python train.py --hidden_size=448 --num_key_value_heads=10 --intermediate_size=1792 --norm="layernorm" --norm_place="pre" --bias="all" --optimizer="muon_variant" --lr_head=0.00439 --warmup_steps=200 --batch_tokens=[32768, 65536] --max_seq_len=2048 --train_tokens=345000000
Each number is 500 + 40 x the weight over its row's rms, rounded and kept within 0 to 999. Layers, rows and columns count from 0. Numbers have three digits each. The size before them is the row's rms in percent of the matrix's.

# layer 2 MLP up, 1792x448, rms 0.0349, rows 1083-1189, columns 256-319
099:449524529500551476576523369492489479564429540448494485511508513490512456472534461526506436580492581459527427527470601552413548532422473557494475467525445512439498493520477496476458510556519575
090:518474518423539485532491512565497513495482503477456555453453506551573466517486467480475587628558534538449447548536432526541406502538455492481506487534478504507561514510577468510547574468479507
102:514468524553537534495555564474459458544477508490545513413475568488571487506539533475463535497530479480500525496470465543530551563477458449548520383445483494471541594550516478472479502416504602
096:510460486575444575464435510486488587437575575469500434532483520539576476471482514525507484470543460486436565501529475395502534493490545505442484512532479436490507498477463515534519490500488534
096:518491454476545472496429469512528532563419447488534492490517505412524407494474518539446561500516481533598516445609508551422457519526534458511466476475531525498484517505527533552533566542528501
104:471518512590542443529499529461558545537480512493615500423468408518442537518484498489590454518454486452480534515441575499481582531515450509553447455442509486531459487552487500536474532540466475
115:446510493491477483459489547483528406504529486558528499495424526552521505551475460500538526481488485494509465525480506529492474495506462477556506510522463482493498537421468431490473508502502519
108:487504504501460470561488457518495474489547470517516528536518503427534433493428546474542525499594471512457512535471531450428503518461474474496536422485503484572506497518452538475456466508449476
122:474485484500529479473537470544477476504439477456506521507548531460450465483468502471553464474568498511519493522600472466515542472529520512496555515436485500508465465459513473482558454452524547
090:506497453515496566490519444475517573420498474488544527562506528445447502523601530477523486466440479512521553545461497503468510498552477534509522534489431513514463551492529574462514545444455495
097:540470425521550533477531444466477553536494505598496479490446473483575510507495510493481456443529531496508484462485455476441484537426493524476580426479383514507480508508465466463519497481452483
094:492490493427470508514507564503568503507454517493451489574539509511550531486440445488525524545495488527564569534520440493484480469516573442466498548516544565406566432438467553518532557491533573
108:536486497542506516510488542437504516434525512493485494477453453467497518501514499560500502510449503468475517540484543518607504562522568482486516454474544510518537506446520469566447512494509525
102:424574458469507508546425493456476471452512544503502503501487487503443444543543538538530600518578535462545427502461533557453483474470496509489504531421466505524516444554508489500507444520547549
099:589500454442482503529533557505485461466512527450531514537462519494427585439546518488459497476426499493486469571464532482516553525498470449487541528486469508468484517434466430471497540501495430
104:436560597528456470516529507545477495435493460559462443514531531490483492508479516490520559523470508489518534523493512483522459551468487456488450537553526534469460511502501560543458518511496540
097:488476528464467504488413465474484507508478505489491445460457475532437555585523512497553468437521507471537482492525513478599530490578444483546564442483422453417506445548492506494497478543532536
096:514459454495506501499493481516543441509501454586537504512535488547563453505527481497484468476518508447527433461517570426539475464496484534450490437541571550485570490447618485451574554538503401
098:476499535492516546479529537523538486482531489508536449517487511427535511584512514507524500584545458573523521505540529448507557477466426466477487553583517451483480552508439488418543456548567498
111:496494486575449535485500502516450553550537456461556414572526514492537469545489534497462490516503458429453469486531465519493514436479430501485495502500494497498485562533503527500464492499497449
098:523469521478450473518483457485442553473544459530539481575446487536407445440506488473531474535577419542485502495481438563477492486454536522495463456436481487506468482500511548510443566437475514
097:462502547501477462491508523497492483435550508513492521498516535469539582534468466518574484495526467446521500592510567530436464528434458513597513521498515443495497597563519536559490477541470544
111:473534524556560531577471569479452508455561475479465499456549536495545556502432508468496481471466503419521445516522516458458463494523459437561496483399495499533521496515486501560499506552476440
108:445527486503493502564580438544487516581415521526513524534493502573497540467499464446537464530541509475555499518532488536508541484483481583404481489531551524497508458533508442458472478436494535
102:516456495557524468532523528454481472521490484477540545472528435442436581498459505546451537507436569480596511494481455449515513500462480468481424493501509443535512422542482498481496492462511479
098:526515516510532487472498501512468502502536482468477506540517579543503569472556497495477477480510507461524428504516526487501551481552520572542415475490530522418552508581515439507483427515489497
105:542524468557553456476479494538497548496517510442600557433486554497555427533509514599463487482511527498527434454543440508561495520437503507526500434631557546461460542547502490459550499505411471
100:489469476520476551455527507478475533524461555457513501538507428506480528502593449463493477533493544470550529506516481512381472500533470501448545559463476532446533430509495473521496503447494533
101:565545459521497468512368469464558491520534463429442494478503433495560471417537540569529523468537505501519520504513596466448537514483451521532498599564510462578577461588518491437503531546571499
104:538570488473505531504401497527500516512561472572486515510536498550482539457549467498603465467473439460491455495559506515518528553507503491476487510545491566510463423499515458456518497462508526
105:476541538492464542516498501529502496478566544506484530461519442495466537516501464519523510457427563510510431526466499494437561522513492493520449501496467564446536512430531489474528565489479481
101:530534483528402530464479529493470472538467449530516445472511521461456546506461529463537517448441501511492466569482495501507595539532527504515492510498508473460464505559479492495491433504537515
092:494516458468510524467444512519520462451545512510496548549428593504523528534480450478540578545501575430513464493450487447485486512475478475527487428491505518558440468487544472453515450477522500
098:572500518595405445512539455553505457501495526545510439478453498562504506498506486535490529542549503439469551529407477539487511488572441479510550430529533588504469565507580522495479458508465482
105:545499497527501518464536511457470507542543546545540418423547501486520492499478513509570451550467438473471549475415549468454526455469510466474474487516456504544539514499441530551504587477504481
099:488491562544496488492497487443445544430527538501562504553473489423522510478542526487441454506427477525489541489508549483490543505508498481530509488492484433436519492501500425514574576512517537
109:538488524467442476500517472469530510482492532493536436491489523524456338486529466485439489573523534481439539465489486471470493499434523463505507510488485485500529508518504567534564477449585460
098:502434513510473461474515434437538500465544532510472481567516471449516582503484458600484539535503508409495503540532522507536425587478448546453500505496530548553505460486536420471535418573460534
093:453523516492513493472497570487463507541447482464556448440559480504519502529549540523527524557493519489554534511493446493498531532487520485546532564492482465549538500467611467536487496487548517
095:573536539493520518442544455547503460463430566507479499456512488470571425492608477501500461524467565513443515486489502458505468491563501487542485561495479452615511513534424533489443510452465477
090:546450510511494514475449554519450530570471533452500458468502508522502471471466402457480510485514533583507469472526512473492475557525425481516507530516494553584498437445509537462455498457500574
124:432490504495434551506531454473449476450523539490507394471481499578483453511497533516501531475469499517504521482476557571499500509483432519514453444485464538498492536520483377503527486476515559
097:478491503533471486508593497478556533470445471522514571589465512498528539545491532494550521486528469472474469444615498338571499505521453563516457523572462532502537506434520506495488535551497464
096:512492467545492460479511461457571456503485515478500473543534482567478563455469557485488531463508450446535546523478454535395468506605515517501524535529530498474535482452489492487548511486436486
115:491478519502482428500450485527511457520498535496514439465500530514609454462414566442521566429462476492528515489467487465454503470462502524413482519541520448572539569480568537514524601531495479
102:495518523510491527533499475525518447481506474540524489436482470519538487541553405475459466489480517494492472525510478453485467491487463513480583470475495530608494522500457544445505499481500548
093:487499590479490486477517545491555475490467483492534438459410540510400521512458490445449541526462466482494483582487485545486455415430557517518437516495461491446553453482494492452564475497502543
111:498466459513481474501490565553526574505500508514491433488491527543541585484463609545545486462524533499543579460526541517503450496498534453471492471469479457506461534488507425544454534510416498
095:515504529510483433439462490515464468464478490514556477469548510514572475418513359476522466402487495446481483485554471456441514543488487480532486537454480482581446451515485622521529501485494514
098:441451482495506433509538496487529507448528556529494546515534536523429477489538483488517507547551545541512540554549496498507503500517452463523546587562519469423484534524561532513522516489461430
094:483519485475495447470497558498463542474486530521440431485484444526494452526544507537498518513490521504537480551478530554486496508526580508432511475480513492556544492568531426444480467470530582
088:500469499569555480532549475467482551469496542473538422506479517449536543456537494474533521521475518554510505456482478509443598480501484575456489458463484465489508448527508502442496459492520494
090:492580537506558514463461448471454492461539491501521404572491494545504528532544445487488552529453547536481484486566559485538534506553456523497510468485481504569557445541470433590499500447543456
089:434516495514544523567508476453492490517561536463477534456519506520481559437497521496521576493525574515489436491499467420523576497496463440478503448522503447490526460544513480460444495500513402
099:539500461559458494474493470491516493504521477573493541480518500520517479542527539424511481527427468485493461532589502570478507486533495448516638456468553468459500515466504520459500518557504499
091:537557492516475504452534457476492513516522564550475495493534496581523474564515432498448522463509570510505459541431523569511525478526547486425479531454463458395473452512532539509513472444535549
115:486488548550530496539446510430480396516427464508470496443465435486491511490449532491454510523530481509561447486576494529476522447471495508531529536599488560493564509566481498470459498475554512
097:504540514436515501563554550580524461572498608534499470459562531512398535518520542509525544540544457573558496522469532530484448509443534553496556540498480411468527470456503563535487509598469449
112:525478528510535524552517479505531492505523526527538488539495531538457445500596450512512589444449550465507555499448459517495509494442495610513472570447477510493508530547541471542525511549525545
100:480561521451433476514492541505504462512486474506517465508505556564418570557464484457561508497491430528479574578497425500521440471539544487551528475531507473529602437575544569522405431423437554
098:499478560522476536518509563586515453514566520549488499552489451479406493466557494504478476440460448563503512472469524530563485550484544516508455524438455529500522476502518507503485510515493559
088:516518513524502515509384424517421457509437586508515466479485512491476457530479525536468577538457500506513545580548566544556483479541573523487517468454494533538491544575501485499556534546522504
088:521493386446542512540515489526556422503492492458518524456537432559499565483576452504547512519457498569519456518561489515437432551480522444522474443516504465478475532479458512528497529526469515
099:471546518511581542503562560467460518564508457432494524400507495436526466503578531490598516497511553493448469505437462488466486545509553451569529543492499505429551510516482482548537497512508455
096:569493449466468540517489550531533593410477438495498538427385545480559524463477476529570490491519452446518544500484469540482456473449558435484510528472475465473511501577515525574544528520466453
088:550509560560458518477516469469424532456449561515464489546498533440556528495498511504472509538489526433497514562481569560423529513536530447518548419444542474532464503488444481539435463411483477
094:508487476537475520479459483479549541550551494526484499545520478455482489516581487489447532526457441546508448491566553520574515452381475544486490529539516466460450557586540471552460568422475412
098:552551424501442580508549519560451467421496486475495511529493532475595518482482450443532463526486510529558542529591418501477484503479523517451492484506487458472516452526498506566458480555512490
089:519555423476459516531458472541497494476469445475500486511525473504437475536471542448462550465473525435527499467476544487506539525462511451475531508530487509504500546502526575476469542496532502
109:441500474490454464485500443488547524492513432541546493560418494438530476532543454438523550500507475482520510488472509531471476514493548501522541410490454456511457559474531476471490569479474481
093:528426478506451423574549511437436448536514464528481476474536566436505573470558500512519486453512398526483473530465547473547507488499452459527449475517494459480532494458563494449446563514441463
098:525484525517534598550556527452596470487458473432453515485529418544500444497524555489503528485521411468508480521503511478532480522520475458438546502498478493510445519476469385485513484595503414
097:441442494472553553507520502490561496526491546448394503477558506452528547466518382519490542446534524521463509461543504496493455461537560536500564563493509551446469479500467484517525459481518479
106:512497551474549465484393432467485495508493429472512547446493511584504487473499516492421520515515490530531486514524447516547484474413480504496503432467475550499511472495542529457517480451503471
103:515528523497486399501486503508516569485427437506463504479509492506407395493507416451531565547520479420552546520470481456446535579448561520485526495549490480497561465429507537521455499520514493
100:461414484517509492498524428517544468534431511520517531470492490487535543503499489461417426475412550428497525509488509553564479509430436507420473467463415529527529493452473505485456517513475544
087:543564473506460482487520477476491501554516540450500496522482467462515439472419535451480488529502425470442478547428475473537629525488469511557522492466467501527485452514567456485439527546418466
112:513546458535520570497603516520464484493535466488530505503508508478442520529405540453472487514459491564514543513547434488510488452528502430524481521488557516514402481492474527502483450543450564
108:506520534485595531483536507493510487554493468529571478493469495460507523524501408513498491570457510532514467575488503441426503492492509507492467505571514519521452494473505525558572507536501536
100:456440483505579483469427503514514569506520528504531470459537532438516563539518537566446466456494525505488443554491514418550508556539488590559441491554528525551509466456452536487445524476490487
094:543471429475459477475523556444510514487546463478521539496440470508502512521483536517516559467515500516475536511403443491542483510464485510481504502525555500528539475473501432468457565539460501
118:489457534492482442557503434469408567493446444506476540494540467536497525517564467502576498455475503501526503487468532506566466508512481532531462536513453389513524546534524494422553458438480558
096:552483480516560480524564497436542489494475525599471565519479568455478543483487512530502559430508389535488485610519572521512501524499543560450497533407496492464473522552451488471478570528464489
105:468545536503588479498559518473553560504528470428551466463504494579503427505494505464565483514518481569474469524533491513505514428540449526542464492473469472430506544460473526531568504524483478
096:532447589515545492487516447468512496534428434452449485491497496496549500506547519428474523525450518471504462476491496442508471471445454466488552514550454454437460502469402531456531520490443482
089:498535520479514562501512426511541506531527553536506489533428483484529482468505485543436550465468461467481506550519484536511430525521477472498594455483508506523477532519506526510382565521476535
102:561437497450525474495436512526494477557499441556491501510475487505453390492504498505474509480478500532560497543481539566537582469501446492530449509490489531447486480494529554486540481439543545
115:517487575486517514522506562497519490527503559437437452462473518497487434481466509535453526537455484487549501458459542464431573471463434603494501532419504594484539465517504503469520457598449517
148:472458495406557408478534521506497534530457504518489516464503429537547529491564480528526465497473482555517555512446565432506462521485475487538499472480477464506528504518589489395539447442547554
103:468489465505433485490505506466501502508450512546425528511466462496450516522423571526502477534487473508483532564462528482468469518567480548471460520478599430455488500526505465515538486539415477
095:482479463423569546569485501554615507551483515526510542523467506533444455480504489476506514449508513458461499510459497530451565462528470517470481460583563543472400475460572576500460543527539523
105:464439549629493500473559486477534538501510593460564458530513442555521482513467422538431505487525480617439566467534502503493393512559465533518610524619449482531445516549487485533463482481455495
097:505514496519483521527510545443462518497429486508486496531553492522481481540539566540426450497436537468629524446500526497502488538535490599507525486497443491469495524499524525469497482542451493
098:512511465377508526517487544453471451505499513496573506557566534491436461561501564517538492512530473454496535442492552513506570522554550545544481531555504504465520492476477526442582455471548512
100:550525506492528529541509476498537608470521485552511527484500487464446547480446516461535483483486601516472481508491507541533486512469457474511509499417473482491529495487426519477479475474468544
097:516457512474409497547535573514472460468558516499521532494503462499573433480479511485420524502503501439441529500537528492495554487533462467562467484478483528558531471530544477498500484508633469
090:525497460487574489527484502459527431545514468515470453555441574453450515480456581509506515510514500567528488586509510514517472554521501439497549528466466482455555479448472476539527493437472504
113:488516400482556505511517481481524522563498478475467572499493527473568505547549476504518483452507399455499449422486453512535619441499499463520509477520421552493532502483526566430540523479501562
101:509568504522524538508533582470565481471548544460504520559454520559443434565503535454528508427536562478570515519481508520447399518476450517526549475503453544449478472544442500471545535582547463
087:556541477540547515599478506504518358474506506557561493494569562524535455453464510481503505564458475495429496539487537496497481484521476598518447495455529475611468489475540556510510529516509496
088:530524556555480584533494487495545529486547594536514551539490452478487573495507518464547526483478531538512488490561517511514472482503469517483467562506489489516555446498470493495520488441495511
099:527501546526528446467510561486546528531549458506451442532544594394474496516522495521559454473478538495556492479545522484448500488557512498488580526504463444526487425526582498495490429522519573
095:595513475514471465554459478560487569403506508448509491490467455510521486512413519468494468485434464447431514482487485513426517506486551548549532512543509478518586497533495526511455555527497533
084:479493496484525545490545503519494462490500436454461553519503543518593451543537531457511534507518517435544546485521462524481437429486471433581546365504499510509542491510518543495475489455525425
099:476442466521471429540487585503443586491488497525433522563498477489534430510413435511540499460482480497487498578465452501487459495519484500554577482569489561532489445530445532462464517539500529
097:470528536476526533495496474502510469522544504531508535473488541478545475454521528499491482534444525496502577512562534451540428446476514478420540483508503500574550543544464628539518492513502451
096:507480570504544414488454454541493515468551537564499451483504447579534489393535517474485563472544479448548473511537474506499461534527581444475527562550537512505567530554460470477521394481503495
# layer 2 MLP down (transposed), 1792x448, rms 0.0349, rows 1083-1189, columns 256-319
097:435495500512521431443542523504486490456474525434421516466490510524464446469466459426493583425478551526486478609546447476531538489456503505521506460505467507523508476474532481468502543527496539
093:465546521531485484554518463468434547513500459516500611445553497559411501452460465499491508510480474507484496488458499430479477508445439556524479472430524486535494441528406570440496520526462565
099:491514474522466541483489525442444535476497522490499505468564545530518462517474498489476514539457489486446531497543461497458475449459496507521554527455478505444505478579547453506449467531491544
100:512487450544479503445501485439554474576497508504435488504487467503479576443518551494472518486482498439526510464524507500524460428530483552437446543438517440516563501491478402506486545536472562
098:448576552552486471483488525494523474519531538496491522426530466467452488506466528455410457552564497529462513466603528523503474517414515517427434495436489435445519538532481496581488517546543466
105:470546441486548565531451474565511498531502550424494508427464529521500491501510393531547541469414510530470485560484557536491542527495483478525485479466510508567477478498511514527546485396500471
110:528534509498535541584532419465519503516460507532503474464483490577489556512475498475523501554450432543509522455530466514494468455469467547442484461560509557544469515421505527535514504470466454
107:520506512538460472528474565515502507481472568415548545480420528436558492505508561473483422545474434542444452544495573515470524503443488478454461528516554513508485476501412534498439456468514522
112:453499525487501501505462558470514519531441528450468510460460469535475527565457565498519409436412511551585451530531528495457528478587558488556465543474504441569483531504495489464506448515510537
088:523515454511525488479530472471447435507560553433501554568510483465532528485442528465559522440554585519471511509529525553467487520494575458543511535478542475489494505531469509501531451463482478
103:510461529570487508464492521513532440483542500434504468460483472488462403550548403485470409443570578544465517456529463531451477500498457497460442511458467499501507440572522455469482516529510461
090:490450542543543491473585536481473448511474459466534468546552457538529528470474510490530477470442533591551467463484451456509500553459528489439508607466488486552488457511475516485541547454529579
111:504477539520517537436531440474482545583437465504512427499416472523501500450475542496478490496460481485540489532571481541516554465479521512465518435487542561488475432537495503462475489493489513
097:441579503499493485521519516425604487477436498545574478535532508513457483526568495478505502459534575451539520501513475433563453533500458504478479448463456502524509450535495495412477535448525480
103:548540422535575571566486514480501502536485479457453525514491494526475447502470510449448535491545490529450467517503459522562482438564458448485453431463465466426482463511454533497491480471444529
101:459508470454548536434508483481570484483428504499501520488463467493479517506486540454469492465548522510541487494521530505507528505492506582470505527535535497481549611490467502484504513516576532
102:548535462489490508472564553529486562400609517541526451533458519560470565499476583492506505546536501546526538529524483526510481460435484518489573466494517430445477475544493478550482507467503445
098:462476511430559507533491548468462549451446463515509498510521502544426516453464508534448551455541526492449553481530551490515512458512526495497498446493527496562508483518541442512508445471570499
100:475594508519490463503484489569509480526487496612476554484466476565536507501520477548503501526566386539473568494525527547585500510488478435486491517507577489457463556455484436501415520525523532
115:410568553444549613498478497492474463490455528512576501578468557524445527439498532452526503498433494564573479442478477526547556411551517540470430531465531543521518469552476519484537493431562470
103:452458559485535485491464451517483543455564512508511550480486459525464434502565480496513468578567486508447514550440503471557507447470503562523518499478551491504484479458525502550476449541493457
096:400498492432540531459565493490519463512492528570492438442507497512511454492463507523552568406458509416484519491471508514464510593423508486507434486542473539496542509526503527535396527503489519
116:491546557515511439479488583529504492499501486522514558505487461571531482502502443484536496599484526425495498541404485505547388493560482433485505471555520525507503548494516516493528493460481450
107:484463575441458548510574497585516584457466469488550486415523504557561489466481533508508501489483495530525546596535527466512488475471477491503513512519486478450492421427470519456481575461571559
107:491486530422527414491488528501495498549550457448513511488486515536504504497548543476536411499479511543449482495416552503461526485502452520510454512550517428517528580553489408504480491462466517
102:474516550494495486502528484536492514533511535565536504502505534497543520475515535558540485475504490545559499491526517500541562503443512450533494513600525542496463513525536451515552506501522487
104:546546495500499508461517519552522500515404489465496467543477505539489510489514507520514507525524577511502444427490480516469611524538433549437527514530504469518499518481432518448440525516460513
101:475554492501499481518486479415475506455434484458516485522588472488517517528518508459492499551500496475561469550527492520483536551504493525542512541499532506486512520562517534505403470480471545
097:560490516538502418554477465502556523461482461541479569506528495510502569460461512473579519497486476554490522474471512521481487382505523523460525471469511500518523448505470586540465546552526597
104:508475483457542449496538477473537527535494469451472510367474573431545508509510509454539520491537540458571532463507509491495539495473516454474437476510475513564560505457507538482502464501549458
101:473460479448508541508507504530481524504517491598529499416483521460414489478519535519524537504491485399529486596415556571531445517481508455564514494516514541451461462543522506480530593525477514
102:411463533512431463567510551470542516509519536487546492521532538512489476532493490523507472555474500514508514536552513495542473477484511413461511448531474511487460567474512497588497469512482492
094:483444468464474437418452444534485456543513426547541505555551387555470501424465509472461593531495544509534529529487488548491485529516496524535485538504551544494493467502479527439458540420502482
095:457425466569452527483505483424434485506499447502468493467537487516475553550581546564537558423471573454507519482496432480489461467532556435553480528567454449521475456542467498462465536502431482
111:466462450507463523502538495463512524519491496470432510451527483474509560495537594542473451477553505514471499572518510513484555421516482454474427459478494458450516494471530500508522507581462562
095:490422494452461508523575417453438483595489521507492556494464482551463485462506549464507519568520429545544503517491558510537463527523509488569530492468454490453408499532478487504522510471532572
104:471480520573472510516479535483491482446489553503472443577481505474471527449508455578445499426437532541429583458471511471501523476549555519572449431514532475539476514481441555499587471486479518
092:534411523517442483462467463501372442494622567524535539513546487455429561504490544512520472522456481422510488629524511488522487537538520494436516501524517454567555492531584450460541451493544569
093:485465476472493491448465541530483539571604472514556569510502609456471531601499489485459456498543520518492526500502508386502489565554470572583537471485464545507481456484548512443485466506544476
097:521560509512440483502517531547529486492499481497531602588459527502468436519513534472509540492410524483488574468564514517530562581548506561454531467567495443505500497514521500455558446472588535
093:483632482482502427481472532511456526508442478512549474467489432506499503585500483457566474431505493520490534520520477526558510530485508532453485443490568460466551507478529533541455523500482468
116:536550504478491558510497477470485509491521455582525545448469519569542479564531521595539426543491501475521479443570474443476521530474475524550468511526495472498469510520436516533494516467439511
103:541498548536475478465488492542516488491490557432455507494504531482518558455524526561526522463560571479534501495478549449453549464487453507596514473485478507463554471438485512506543550521519450
097:478445560435464484483545585516476458460461513447563425536514530514490501502506522487544515487471453486491531480498449451441504472558445478489490556468484541410547523484502456525481521489526399
113:442468428477571483498512563541488529435506499470476567573479459470445451540441459578465559466580516503537504537490461571438419539494553446542506426507524468485428504558486476482526544499416541
105:550545499561465502533610448463480460448529541519402459455512526499586571472514495497499424530506458503536516553502547562529475534485547480518489416486494482420525539465470543538512454525517445
094:528545501551526537563511493527459527481479424460486514515465510530469495552491471507517441524519456448514533543584449452496538458557523365510447489480503572567475469497568533507525558437498426
108:538449487558556533497521473478481425475498527477419515434498463473507433574478469540485506380542527494505465586486521455458545509549521458512562476470528443564475526492557477512445477440480514
093:518516465559521524440462580441552510430558565512494476479480508477488518469548474512578498522455531439457479468463545537541538495488506480486480540492482505510542484547479459508502505467525532
098:475499516529445498475512518468492526482480523490481486446423427554444448543499482566523535414508544434553493527448572488461471576510451495529609505492426503466507534514527488508583425503526538
095:521396502488505475442476519541456501498457438516505469369419482477506537505455460464455569463531523525502479543509552486501508567492515498515528429506493543475450488461543436441481462520488507
091:518488509498448446384515463490476469581413545450457479516506441495553446476458469466515497484512435480607438463481422484518526518497526542493553504556418498441493500509495464526527455499553421
096:509517547479480540579529554489442558514515479514488534465502518546511588462476433527443485489545472463460561521535523485542435603574416516445478445538566479526401479431497575471508588460396482
092:535511484597479527465458550470543472561496472500520587506422589451473534460464472482522495476522517557484427475497501520485552493493560520500499517500447484508441484516550528514448487501542444
100:506483527521480479421458516533540513452469480521485500509481448486503447509470458563435472450485510521513571524494481585551508464569489510520520454466472558495513567487517537562577554497480602
093:506517533460511456517501402462467412567451501569439457529500402478534466466548488476613508529492459448476507519483512453493499507508477546554565483539550477501465537450532484562524539515520398
121:500484495538460523527478498504528478490479508520516489470530532452484517452542519483533517493484462439508537527507525513634547462494533438464527530541498492466474525457501545466476453584508484
096:483471434528516510488500493462511554568496544568550506464477473477484512509540506567472515487568504547418522472573544524481433459448490486525466497513462489442515464528584548441474543552496487
112:448477500556514508506567582482557549506455490511473494460504474497431460565538482439443502446476573453570476515512467441480440438490483565497513574475442498466548524561523552507529525558567512
100:527541538515544535488512508564446547462532543511517480513519510479447479574505505485480537595564484516428549463491501503555487474445521478559517471535531459456483525593510485545481522542473429
095:450445488460472498563448526454485468533408565511493451563459495513558479462597508513420468525442549475439528536528511496536491547494510515553511515499498561436469530500528507547447470516451480
091:463436501517494490529510504504475542471503514513453434456497539552487543497436491461512446483529468516489420447528514493507546507486566436471534571522468550527470572522502478485501518456507575
090:567498532500527462449512444443477489516470455428455458459557522481527630515522552464483465477482569551466541523503473469454382524547513420577414431558442506545460524495442522501532453498490520
096:558450529551492484465535471557477434486507504504494553489531561576526476477499542450531460461504474464513510544498496536472578421476482483476496550524467527442528483468499523550485438485489435
101:532498517542536486572455533505498546430463493490496561482510478532505493399543493574483506426476546534525558510526476506480443495540527458545480492479518533428456447563595528522509466489484477
088:420464460537471550515582451408495506513459511471525536538405552503493487501545463429556513568492475501497472592432474485479516495498535478483548469428505435425511553472495472501543501494558504
098:527496485510565517477571468589516495538432457453535479494506516581476513461444487530491480533468515566498441568481469435516481419531521464491476471506540456453552491500535496486591532471528466
098:457585497456482527503487553551426442455478465553564473461521491492498442457530452436472524523486510552562533565516548497515544504556492523557528609538544521602477445470546502480551536403505522
091:471481537573542532477486451470500550533449484567519493487504523475514551561510525538543467493421507480495508451506487529576499496532535439517521467441482465521537559485483492535444507397498519
109:507447567451498532544460513533609492486462484477511446515498514501512515528565461435441457616569566521464472513526495500453514461545570561464565518527493459522534493456516455520568505520520463
092:557552497443573433521523495453499409488468529494432561527464486600456476526440535524511493500518456455518484497551531464512502424557556529476515501553485506496501523486451429493485476435555505
098:469492488496442499459548429536472539395482470435518539541531452435416519465479415525464579467555474444471512476502473552472494515441519480530561471478513493497444461512496521469495492466442533
098:533502499517492508590412493502507499548498524558507578516483478518475565564471528483545500519514494502461486486485534541457476570493457495486450541522590565542520418479524461517518434490558487
108:481500508538566477438506519462470577539502471552484428521526571498433545445555492537472495460508487564502530505584474445520504446476514429507525502499493499477452510487509494486517528533496461
102:384521451490550482535486490512500510478505490518465541477529496571473502503475497548449555527561490477519539426434443539519492549468607508430489517478496477527465551438470474483494461575524538
105:422561449542508574479504476551544519516522501478510449491471528499552464516521459534520488518483536478450534540505528602440422535557547545515415460568513533485468411548501479520483578513559523
088:457513430477478546484495483483473408478442493490562582413488485483441514536520538493542504544456480487496499419488459507456505506514469459450495554489386486552478496464543488550427535495470442
100:481528458439480524456440481479442550474580472515517524520458436457428436442441456488522553523484495490472536499457571472516446567478480459502533520539548491505411482512558481474502531474432560
109:453513518559586455513455495485531524528519412525431471465515442517487528490521520464507480414494521482534436569542477498507542489491458503492450419518517485520529555562550531539535507493535497
095:493509480498520486510474548508488522434479501500473469555494446497488488528489468490456434460435455480524507519486424477510400525528443509482496493486517490474519539421470478512451522497550486
099:515542487516534486525468508532486529472532528497469464498508470466484426476489446531536546570478486441492535501485554470464519533510533454480481494479514488467483519480548530436493569483595514
119:463522499525478443456453521575503413512539514478555490543477505499498555450501480550476530494475517514508485509445497475490515497498492446493549480474523493523476481491573547475513512537483450
091:562480494433561506438520506512530509527439459518545497527546513533494504476448428464567529509572443471540499520489497456539544544507502471520435539456486550452447515469487524510534480459402530
101:530459482475549506531453443530508496490409392433469566470485402498492499442488492491513473420462505494509420495526548523446487484527505542647424499494502487546512565453468504503503456517472564
100:491509490519507475470530451588461548464550567506481564482448491505543485556452553530525546484532524454509502503490528571530536484533547459474533453469543505451469502554510464483445533504493467
089:438468503506489539551520491549437510437475505576509497454499494520486493502528481522513504522452509506577508442480503471530482492518502559500486496483486545453482499548499524488549530489474440
100:485482519450493461434484504489512451523470467502501545521578443473439509558500487482525441463480515601479474584546472585533491522454498496447469474530534438502503487456507487555463572537504459
108:458555513448515499454566548486551507498493454493511441452548457464524458504570453511528507496530511536543561466530492469379479465505576526470565413484522485519496538428437545467478530520460480
133:451469480451524407442408530469606506482490523475480467549471497502461555503573523523518494450513513494492487490461533483516491535485600526553479475497523510424542487599542519504547524463479464
100:525552506466501507463489445468536522448557450536432562448429554411427493514448492543495568459555516493470564526532532542545459573478561474502491560493532498534427487489503459476502563492460389
099:528475555497563491508497491549515482517498473555572491498489558541425459486511426526495512563444507508515524505496404482464478479499474476554475471403481521437522489464526492514475515509467517
100:527531526419456531408493500523464477469585471478465549510533508507451477484502542587471545525503510473514467474533496429474517558469460495453489435452458522399521485530469515505530503497535510
097:414546536524474518443502544518474485538515572532495529522551469499473443531508555475555563451590527454536580560532487463521491483477424466544516510530485491490509490465519490517531504500476497
096:476493466490557529519486510459459452474464427431473459511497419467483448470502544473584463460455487460491541546442520471459440513548547498517475514462455513546543509470500447504513475511482462
099:482476508428523498445515520499511484549508454505537455530519525471493518494511465564504538496542502531586485482549464498530410501447482493472492499492493529539511529557459377550476538540464555
100:493490549488491476495482490464480475475564481474425522511532492495564550445495447403485484481572507507491527467518555506464475540460522494538451494524513533546475521516509459593541514419470547
093:524543457478552494477514495406415501512562451499463510446498452565467481562471513519469494511517449408517503433547450456497508498500451411592539532439510516519482583498477508495495506513470452
114:592457463486541545473534502497484548471568485476528521484539429447520488440500510523422511523526535512541519559500552514464477549461518451571540525560540489504422480456503432584534582442471474
105:488551508515480477491505529526525555498548515481461470479479462451457481592489419541458504504492484513481501481433440549497553525472493431547503510604516553571517492459586459569426563528535527
101:541521466506477447501483509474480530482543526465516516500498492571461494470533511497479589505450540497585495526479604590448431518572517508474533529552537462515489438573545556542491492509483565
088:451545589427433447524494447508472464517530453407446495579520492507520461511433509477510467466532524531490513474520415557549492600482592494512509599476469453460508545523450586509522580484565562
100:504475502532504453478434484478524463453398547479496504564488485590550512490513495499527527492505519563505481490506476523491473506506500436536538438465512505536479553510479525489601440472563519
099:534517520497503507580549541507477400438522495518513494522507468514574443489498418520413523544497566502482503522573523472468468485502498515446520531506401514502521484387496483506566489412494534
087:432461538522492488451517503468482554473525417504462536479488551489467488509511506492546440498527489496551545545502553551542509496478520485482526546493459507477513518526604507409496520464448468
100:515456554555573526485491482564498486530481471586509524495478492509470564523535528459491489493521521486560524574475448572492559444471479446523503523486537528526520517454427492565475511540476465
099:586498579493481410502476565513529456507493461522465549529484539496537578523493465445539483481555518530477450427460485435407463470475434534525499510545488456535521423544499494456542520476421526
102:498484466510517585433584460488520510551488491452467469530495450494495417493458414453545550450470509489575441476510507499475533533489555535618566509559472526473469501489529478439504431502533485